Weights of a small GPT-style language model, trained from scratch on English Wikipedia.
Size: 19 layers, width 384, 3 heads of 128, MLP 1536 tanh GELU, vocabulary 8192, 40.4M parameters.
Training: a variant of Adam for these matrices, 372M tokens, 5680 steps.
Each number is 500 + 50 x the weight over its row's rms, rounded and kept within 0 to 999. Layers, rows and columns count from 0. Numbers have three digits each. The size before them is the row's rms in percent of the matrix's.

# down: layer 13 MLP down (transposed), 1536x384, rms 0.0391, rows 720-751, columns 96-191
# up: layer 13 MLP up, 1536x384, rms 0.0285, rows 721-752, columns 96-191
down720 109:456481547526424479494482458559427533545517440500493464446516451561428596398449465486453503467531493608504448491411447472496568525465441425513410413524481422602536524529539435567520489435572501505445524403511456481500484483521434543566555530456505525556464463463497402530442464480434609572
up721 097:460506513561469563468420492508497536492466472520513539417479501481482511491638551498516468568562464567473555531471448520505535420441464539491441552428513520476505468532567514535474479544445540560523472536630421439518443419482455501571495444513465491450519577508502550461501499462450484507
down721 091:469425542392501424557571581515460441443502464489619430430497488526525550530487439573541455447577526550486443452522497487551441535526505447555515455474513438392507450513474514505486470502599426546567625440491527614489505559476463503531498488414529547492485448557473466587513481510553515601
up722 098:487524461493538542472495457504495590537521445519501446583561451505506559454547489473426452463552455518506437606425490401438477513476507496490469452552514491488518583484563505487513403540526496472509429463680426500426457481603498429422492550509477546495511460439487494516512539527576519482
down722 102:565463473485483466614596490485517491494535571631482449476580371462558457566415495481561455488500447405482493437572545523496549563499606527493430428428427500454455565487491469398580611424473428381499549591434563461498517472537555498545564451527529562499463428619526514509534493471536539545
up723 102:510550484510429447513582578458527519446451496497530477456595548440534509531499505448437550475479477471524428533507517478481457478527416533532437542427416511537583496480445537506449534447566474556630510388506591452536551477491460532564492559519544528504568614540526499470502530526556505528
down723 103:557550630526545448529409536426460529522508502414437565591563494467500450519512464524537488548441502444505440430492530503503550503509503523416535444518524476353463436472579554483406533506443527540443499400560421547539558442507516500508553510445400502459506516472479455467495511552478564520
up724 103:475552492530505371507557525525445517474421468492448494481573573519440441462442482511395476461423561539599467519570529491479520544498442554624493532435525500465513449498457566568547476530497505473527469531518466523449560408568547492553596566555562588491476487554517541438489443475436462394
down724 100:532451570494476508512479512490600477550477531475504460582423459454544499378539545495437490539496466501558427496474486555443506608436561520443465483536449545591519555475443540482459530467490376617445534433578489520491520519520561495510574565483425567553455383574496450515535582540516561419
up725 102:471582484421477550523408516501518456531519457548490483461470497505472504630453408402522613575545518557460470548467441515454565456526453463511425490480577543548503474444531480552455467604496462470526475515587450420484565433494476449559546436555516505423509499484562462578444456553473533504
down725 095:628556488479454513560465450533529490461534484526537486490446403632426530501571514471407504462479536476407497473465579469517506521548402469469442609586385558484456532604493501567504595408531471601496444426399487526365472558489444536491461516544500494468502521452450523545446643481507487489
up726 101:416507469554503506434571516532447444518493395549486370570434603475514431568501440453482539544546478539545505510497525519505546449471516455540527471466442470554536586554489496534419536434472429486543526412423565505380538530442573508427513513537531446473560544420496522518525528484508570502
down726 103:500428492518467450480535484512440549507466519479515486485629432586574494606474504458520508457529519504524460488476516538507568493464503509535412429447459609593460490499465443530430479518526482518523542479486459501435480539558527578485486472529515533406409449424529502480437510540537548504
up727 096:457551455474635394462509480590492480476564409524523489508450469475475513496589482478430516461438539464460456541477479568496622447512512588544533479478542517554557525556456527548501504418426555417546402489635558507446560433399433502544559465464498389404517491572563459519511451410500531571
down727 088:575421503530533454504471566457436464435486527538508450577507480496494543583431435447522563548567538439506479539559546480558399521534521537547612483512492483498508569493529499490507455582514502489417533504537473548443509536545549551452470505437611545507472453436537501444627595438512378401
up728 094:579492479552506474481456524512435499527508468486495517486425469484525488532487480466546510591523510387508485483488498552468528502462448540596454374436570451606459519403507567548495475528454478474492405470518436578471443447561372478571543407480495588533444555579541489503452610480431548500
down728 100:442464572521447538464543389468502593401543477424589560531484523519423431610595437556430483550516492592451523510487559401569486498497520443391526545536478479328542495543509547413526494480556527541468478510459463422575578528511561416522505541530508411454686589472451537444510520555492506536
up729 100:510499519493540552408586537628415407429532453538484452444384536512548533509462476498463480475420529420535507547561552574497607457503452571586510474474451521519507534495504593463511468536507494571499471485442474511465498503421481548553585557461434545479514453491562502440525459501462488460
down729 098:472514535451496529580523425490530644488583459433552506463488476516609507410504512527477553581428445504475500524457432490400413589531511469491436540579482474504517560489473486567531579395529410619491510443486488571553520426447527405518526549491505525480459392502442537550426506498510431555
up730 093:550508517555532567503494464541507492502515486413539485520402481520468483529437558523476506535396477498417488540451496416453515613445576418503545389502433481533482469484599479553440614481476529446493476427487543575486411504472465463433498485504475459408392470528420360469433557464470530485
down730 096:469480594500458496476458544419459448467565486561440458581534551565615609582513479457532479486538508493614526544568496427549445469556473416491467480481561497442498529551453524466502404568585475525571577545454522493416518422563625459526477524523452509660588465553613523505565464505535451489
up731 101:514565499533508528500407429417490489475505576489573473427444503465564511461500552453499554568505461530486544608548566490492536534485512498514455545481445396427552461467505483616475463629541488386538457461547524447592588516504543429525465500506456438485565516506471465560422480489473466495
down731 103:446474503647529473469562587482455520509513462537522584572559508561565483561509363469559591474578464492531482571471492566491485463461611481624616505465481565473538571527511493490439496549550542567448554468466548473438441540458568616458495491514535471477457511365479464509501500517480453484
up732 102:562558354516545538400447434477491505543538529530566454499499504440470437516475543486589482579469478424539422486414536467451549470486512484545429444516540520543566545532536481582508648521472404500491500420440437476486564559469509489514474464448467493526521570491448505426505456480369494602
down732 101:448464469495415536505474626505568498434459538533541517505527553423562476473551562471377437525565455477530512506612540534570474428490468471496489509388402492481503529478489479514478368518468452557479582521478551529513445523501499503514549513598510512530483498546533408515488554513556545518
up733 108:523559550486540579442444510523493487478550455486440414525671576634502495561416458477523522482427410416505478436482458574526527404461525568443488443588516414509548449470512577442429500491547471488552436567535546466450533466436512497495449426493556438499485518599538434471499485470518450524
down733 093:604582576495536484500408526510520562549467459466561388450666606472509522527471507522558522536396490489524456417564471530500552526512485558534561463563546445479503454464469519512398483497617528484450467623465553447476434397490403437453432501477525504474430513544484495481507504495508388546
up734 095:460474463457497475563501495459457410480544534450496456502523571467467548448424469504526538468509554448459510417496512547480579477563401554611533415491476430491494601459478387488576401565456489532508403469534463566521574493443445589483541594462534542490403405537565440536523469419488448500
down734 090:470484485499490557489547524529501385475431585495454483533468535489495450460484506546502570521519545458516506466433502475531448506536519460528507560517528558510552524525484516482576531453506537490540557500514464510462512480521499553558477480536620590433450595537475531498570447491410499406
up735 099:574542552542479441397454503589495428488483445489502410457594512414415476445513506496515489510568422514480466577579514539510583447485375510512468552480459467499560533509589541433506448478465486533553504478549477524589500548537523479492561516473434548545573564525576478439501525400494549490
down735 102:432478511458426472451484500496519528500532533486438526462424527496552539432512511502437617511506521536572363408596569396458495473509561547571434526467525460478452468457596523491517582584508483478407462454592528466378575536531434463479563519520592494480457542461475518482475412483463486469
up736 096:554463510420486405425485462449525523470513537484500513553494466497439462477484498622481594517564465449542527527440589531471552492503582451533483421493531463482614471484516619400446537551622493445513484498566503435444487417537423458502543546456530536423528541436587499463525439450490590595
down736 093:532528493517592492504433520492504479482460559464558473517450543439586613509590494475474579577609518592562417458561514459558478559569531532479506586440485456468502473547450486529555426415388461507466549535501487581585522530518468523608482441453446542531473542619483434499503551429466481534
up737 124:523665398519544551522454502505454468466492617475507442502453507540435520509444592487400508525500552480488502531519522445424468406477508556531537418471473476530487551463470439472560545498412456518556520490569465461476442475572507524473503549452517635542516508496526496469501573502601555438
down737 167:544545478581511552588525532447565505456544522428500429512509377549484459505466594548448525595455457579467511461522563467413542492452467518486482538556440411542395504519478428474482599509430550486521551450527439538534501508523510489502451557451541539529499457527527520448422450540646568494
up738 097:541513405481473526436478572523384445517566476521519516513476480589574445532451505481423567526587539543585447534461509490486495490507559446519537527476475433411502533454511493568595594470522464509536558509445581511507571442379405579472490529509551444417498497513559495548460418423473545577
down738 093:529466581523487481376560437532450488428529493443429496534525487451556516478628407468513451521508513461520550501465420490531543528460514486452420535491576520424401436471471414487483469478440489393486515536462571447449416506517487499447516591502457523458514549519481476493590449567533541429
up739 108:469474562476488498458510503579476583494516466499484425484502471533443515546481451471496586489419490402541519557471519510528522381381511523516519518509437437530473475538583601501465509441471456536582472539528553415431538480430455528554546470509449547426496517544538473514521544464436529592
down739 109:377569587615489459516547501515516434437502491471506451545501532404505464569487555416490475451424544537563422456563494573487469506484488536426502483547513486475513568462512472520525580566476537486601540547484435509504511355528537469457477472479479424432484458458519546490482547528474447575
up740 101:492439520399584481599548527454492527511589490458510491535501509536481370448535447588484562543529422575523490502476508452492493502431605612489423469513367407497623418471513520441485461451543442413490561476534438528571557626500503451501626511568538571469586573489470479568554588517544553482
down740 104:506498517460501522445413439543485425484473563567558464474514523434489523490500614477539497494464488460584582489495415553593488494481420477522524458442493530422415552576540463604536432504501391444456383454434461504477500392442473594507466421509522486487515423567334480479506504454472496547
up741 095:552493594498430527497443479525529463427508473501500506421553533467423624432473540470562557417547533481525504484492510472524567511519529459545498456516525481558550482417473431504468512584488435428474492521563482568574482480497499519609626546547464527413497555578509470564535408520483447549
down741 091:486392490467518563503408636593589466469415572578519510513489501504520548460524448484468495548506554567588516463564466485536597525550474490458490489524555455459464510440530482510468445469409467523498465572484470507499528576454477507534540538525509483482404486575584414540690510529606419454
up742 104:535529525448470491498399490586467479512571494541532505412446491532437508498512517448535519444452464416534561472615523475517574527445581557550497535508567473413538468462531463578554544428453513447468428494433510520388534445457511508502514478446579539476516492520465547440466547468374480578
down742 106:476539430520606464528436489470476477476559568478493477588524444483441461520511471474416536599511550525464457494448500611536493484565488539526478480480462554541507570514466536405588548508469534543481581471585518477491558556495569452502398545471537631536544533497539512497430465496541549460
up743 098:520423481488516482509435561552553435542461446468464476479564498510503506611470514579422454506530556484495505525455448523556425419481445527462587536470456489426440501440561557495505491479501414488484511486576482522441585530392393531592476466569490547402487459528552483540448447495514542506
down743 100:440433517501488417490527523468452544409446542540557522570486518512560476511418426446571496550502402426518505427558484538564606505452505482516489483591527497406501357550514456481553567483489583496509424437491551575479497536485614576378484523528520475523441591458527465463553499546451481478
up744 097:428496525549430532460472508469519524500543462556539471484469562602497479536440538537438568391462467509518499427479453548524562410462599540463481461432586541524577522491591581539477465492516502503513509462448518539520492467538488369491567580530555534444524475544552479472530486551452457534
down744 095:588487473550500475511473593530458533451571532469431379534512480320474492495580509467539486479518434442473502562523413421490521517510542441511515507653506536523401484493380551443554472488476459502569392478469467473535469476517563505539479438512480542595462527507491443415543465481442513444
up745 094:464488548526501540539499474587445463438542436462517546477522449526550510522501481522396455438503527595520524485484472549563544338474518519505596504386582532467465586436474446483478471466435420501528489451483462560440395486488435516528539503529445468500475530474536548574587481497384489556
down745 095:472551437503540459476508450554521499496546478479483440473464578439591463513507436532562548498450552403467554533464467454535505527515512462577415529620412564552540471516438437463461498487503509517444499463504611404503517447595438505453440459418436453532479547545516439451504535517520570486
up746 100:556456512478619510508458532494574438544438654516511494556545470514514550483524575482531475563495531503484453461480476517477535488469457468583583475521491522454568492465559499574535512406496399451431543507515485479489496462465484494593473540509415485435472528500575502586517521503488468565
down746 107:467520496505564522495551446516507463502518418475593473485464507545452446508530463496465552539458495481567562511532575457487506542495478504416500469497493507506503483486467499509406473481493553512559551511433508533485443506489518421501440490458563581423537521520403531479515539433588547539
up747 099:463494497487492499509512563549518514521467420541505528448504516486533407568560498509498516606546498510518467551604432454480634505575564476452512493427477503413545484469547497359533545520505514477446492529516542435494498492496436409595587517581523497523524654533580517504511496412518603493
down747 099:512532484513604530515521532416516473380528489608595473543455566551583469492410506417539466364481450461466445480452545466557387517531498480509518517570489458535526514505431472583539426503465576460465488495557488463547577473519495432572449486418561560527510480456473540543526527547470448526
up748 101:507538521463459458528470511535380467445480483488511474575523541482362611551523428505534522588553463464630648492561486486473537431452421494502512487451600536441492467536539476522448494448533433458552407504577551578472463469505545465598498479580552561503515432594541500535614434487445513538
down748 094:409511515533489521590451545590615462450489506573511559471522647490447508422507478536539450478557538493511445483478508609570520436468475497546546556453408452482615502529484487480552526477459459495464507435507491476560531514457540482562639491452506494485453516489525370428419517599509475547
up749 100:414511529459503534482473470484393556525491546448503561461496555567567470538461541569487563472507484493490552509492526458405533546457520565427548627437518429493536431533538501557452609507431428440511440416655439500488550490529463487509570504598516452510467557503487511496468507486535491462
down749 101:513558551586399482498497614536520499509537429585433392500465432550470560512528446455429513434507453457484503565572497444495500466577493438582481461520437509558529529460499502450463419544464449593439450574471444559520495501483538396554465417489503414394507488584509472460452510548427517455
up750 096:426608415486533486592422525443537447593458482475567551535450523483506488490420589517506485518530589456487459512521497490450547462560554551453441529436490542456453467450571521566499564533549526503581447527428580571481508491496477546510474545431461488404439486508615504489507534444533498442
down750 088:529455514526421518504544523537416427490498606516529402516544483577481437499609533550468508530471458538499468534585491571466426542489536479516468492566518446385479497479420506494536503514455530459528493510537447437494547548522508521505490555520527543481479473463499562507427561528595452480
up751 107:456570473492452447503448426534451474433461561513566457469552566487489498487531490504529513587545526560466607485491527494548643507471474453483411479509367510468581449472531583506457610540564490461528541415485506622468512565412422522532572471476504545516426525541469492468558528399447563499
down751 108:479425532459523561445537553612557487437523498488578428481457483448515567511536590480498477511524558510518434582479443491411459434491489480518401541448520443503544604489601509452562559390488398422472428506531486534545556379474482514447417521542431462438506514493414569492531505563451482576
up752 096:443485461446486575450462601500316546484490521583566426431472560425531596461432514554535514484406540380527493498470571484485521522424578592596540464423535468522520500491508460520523428508420499567443382482520418526563490525513497569470499405467574541444536593479482452619457537360456496477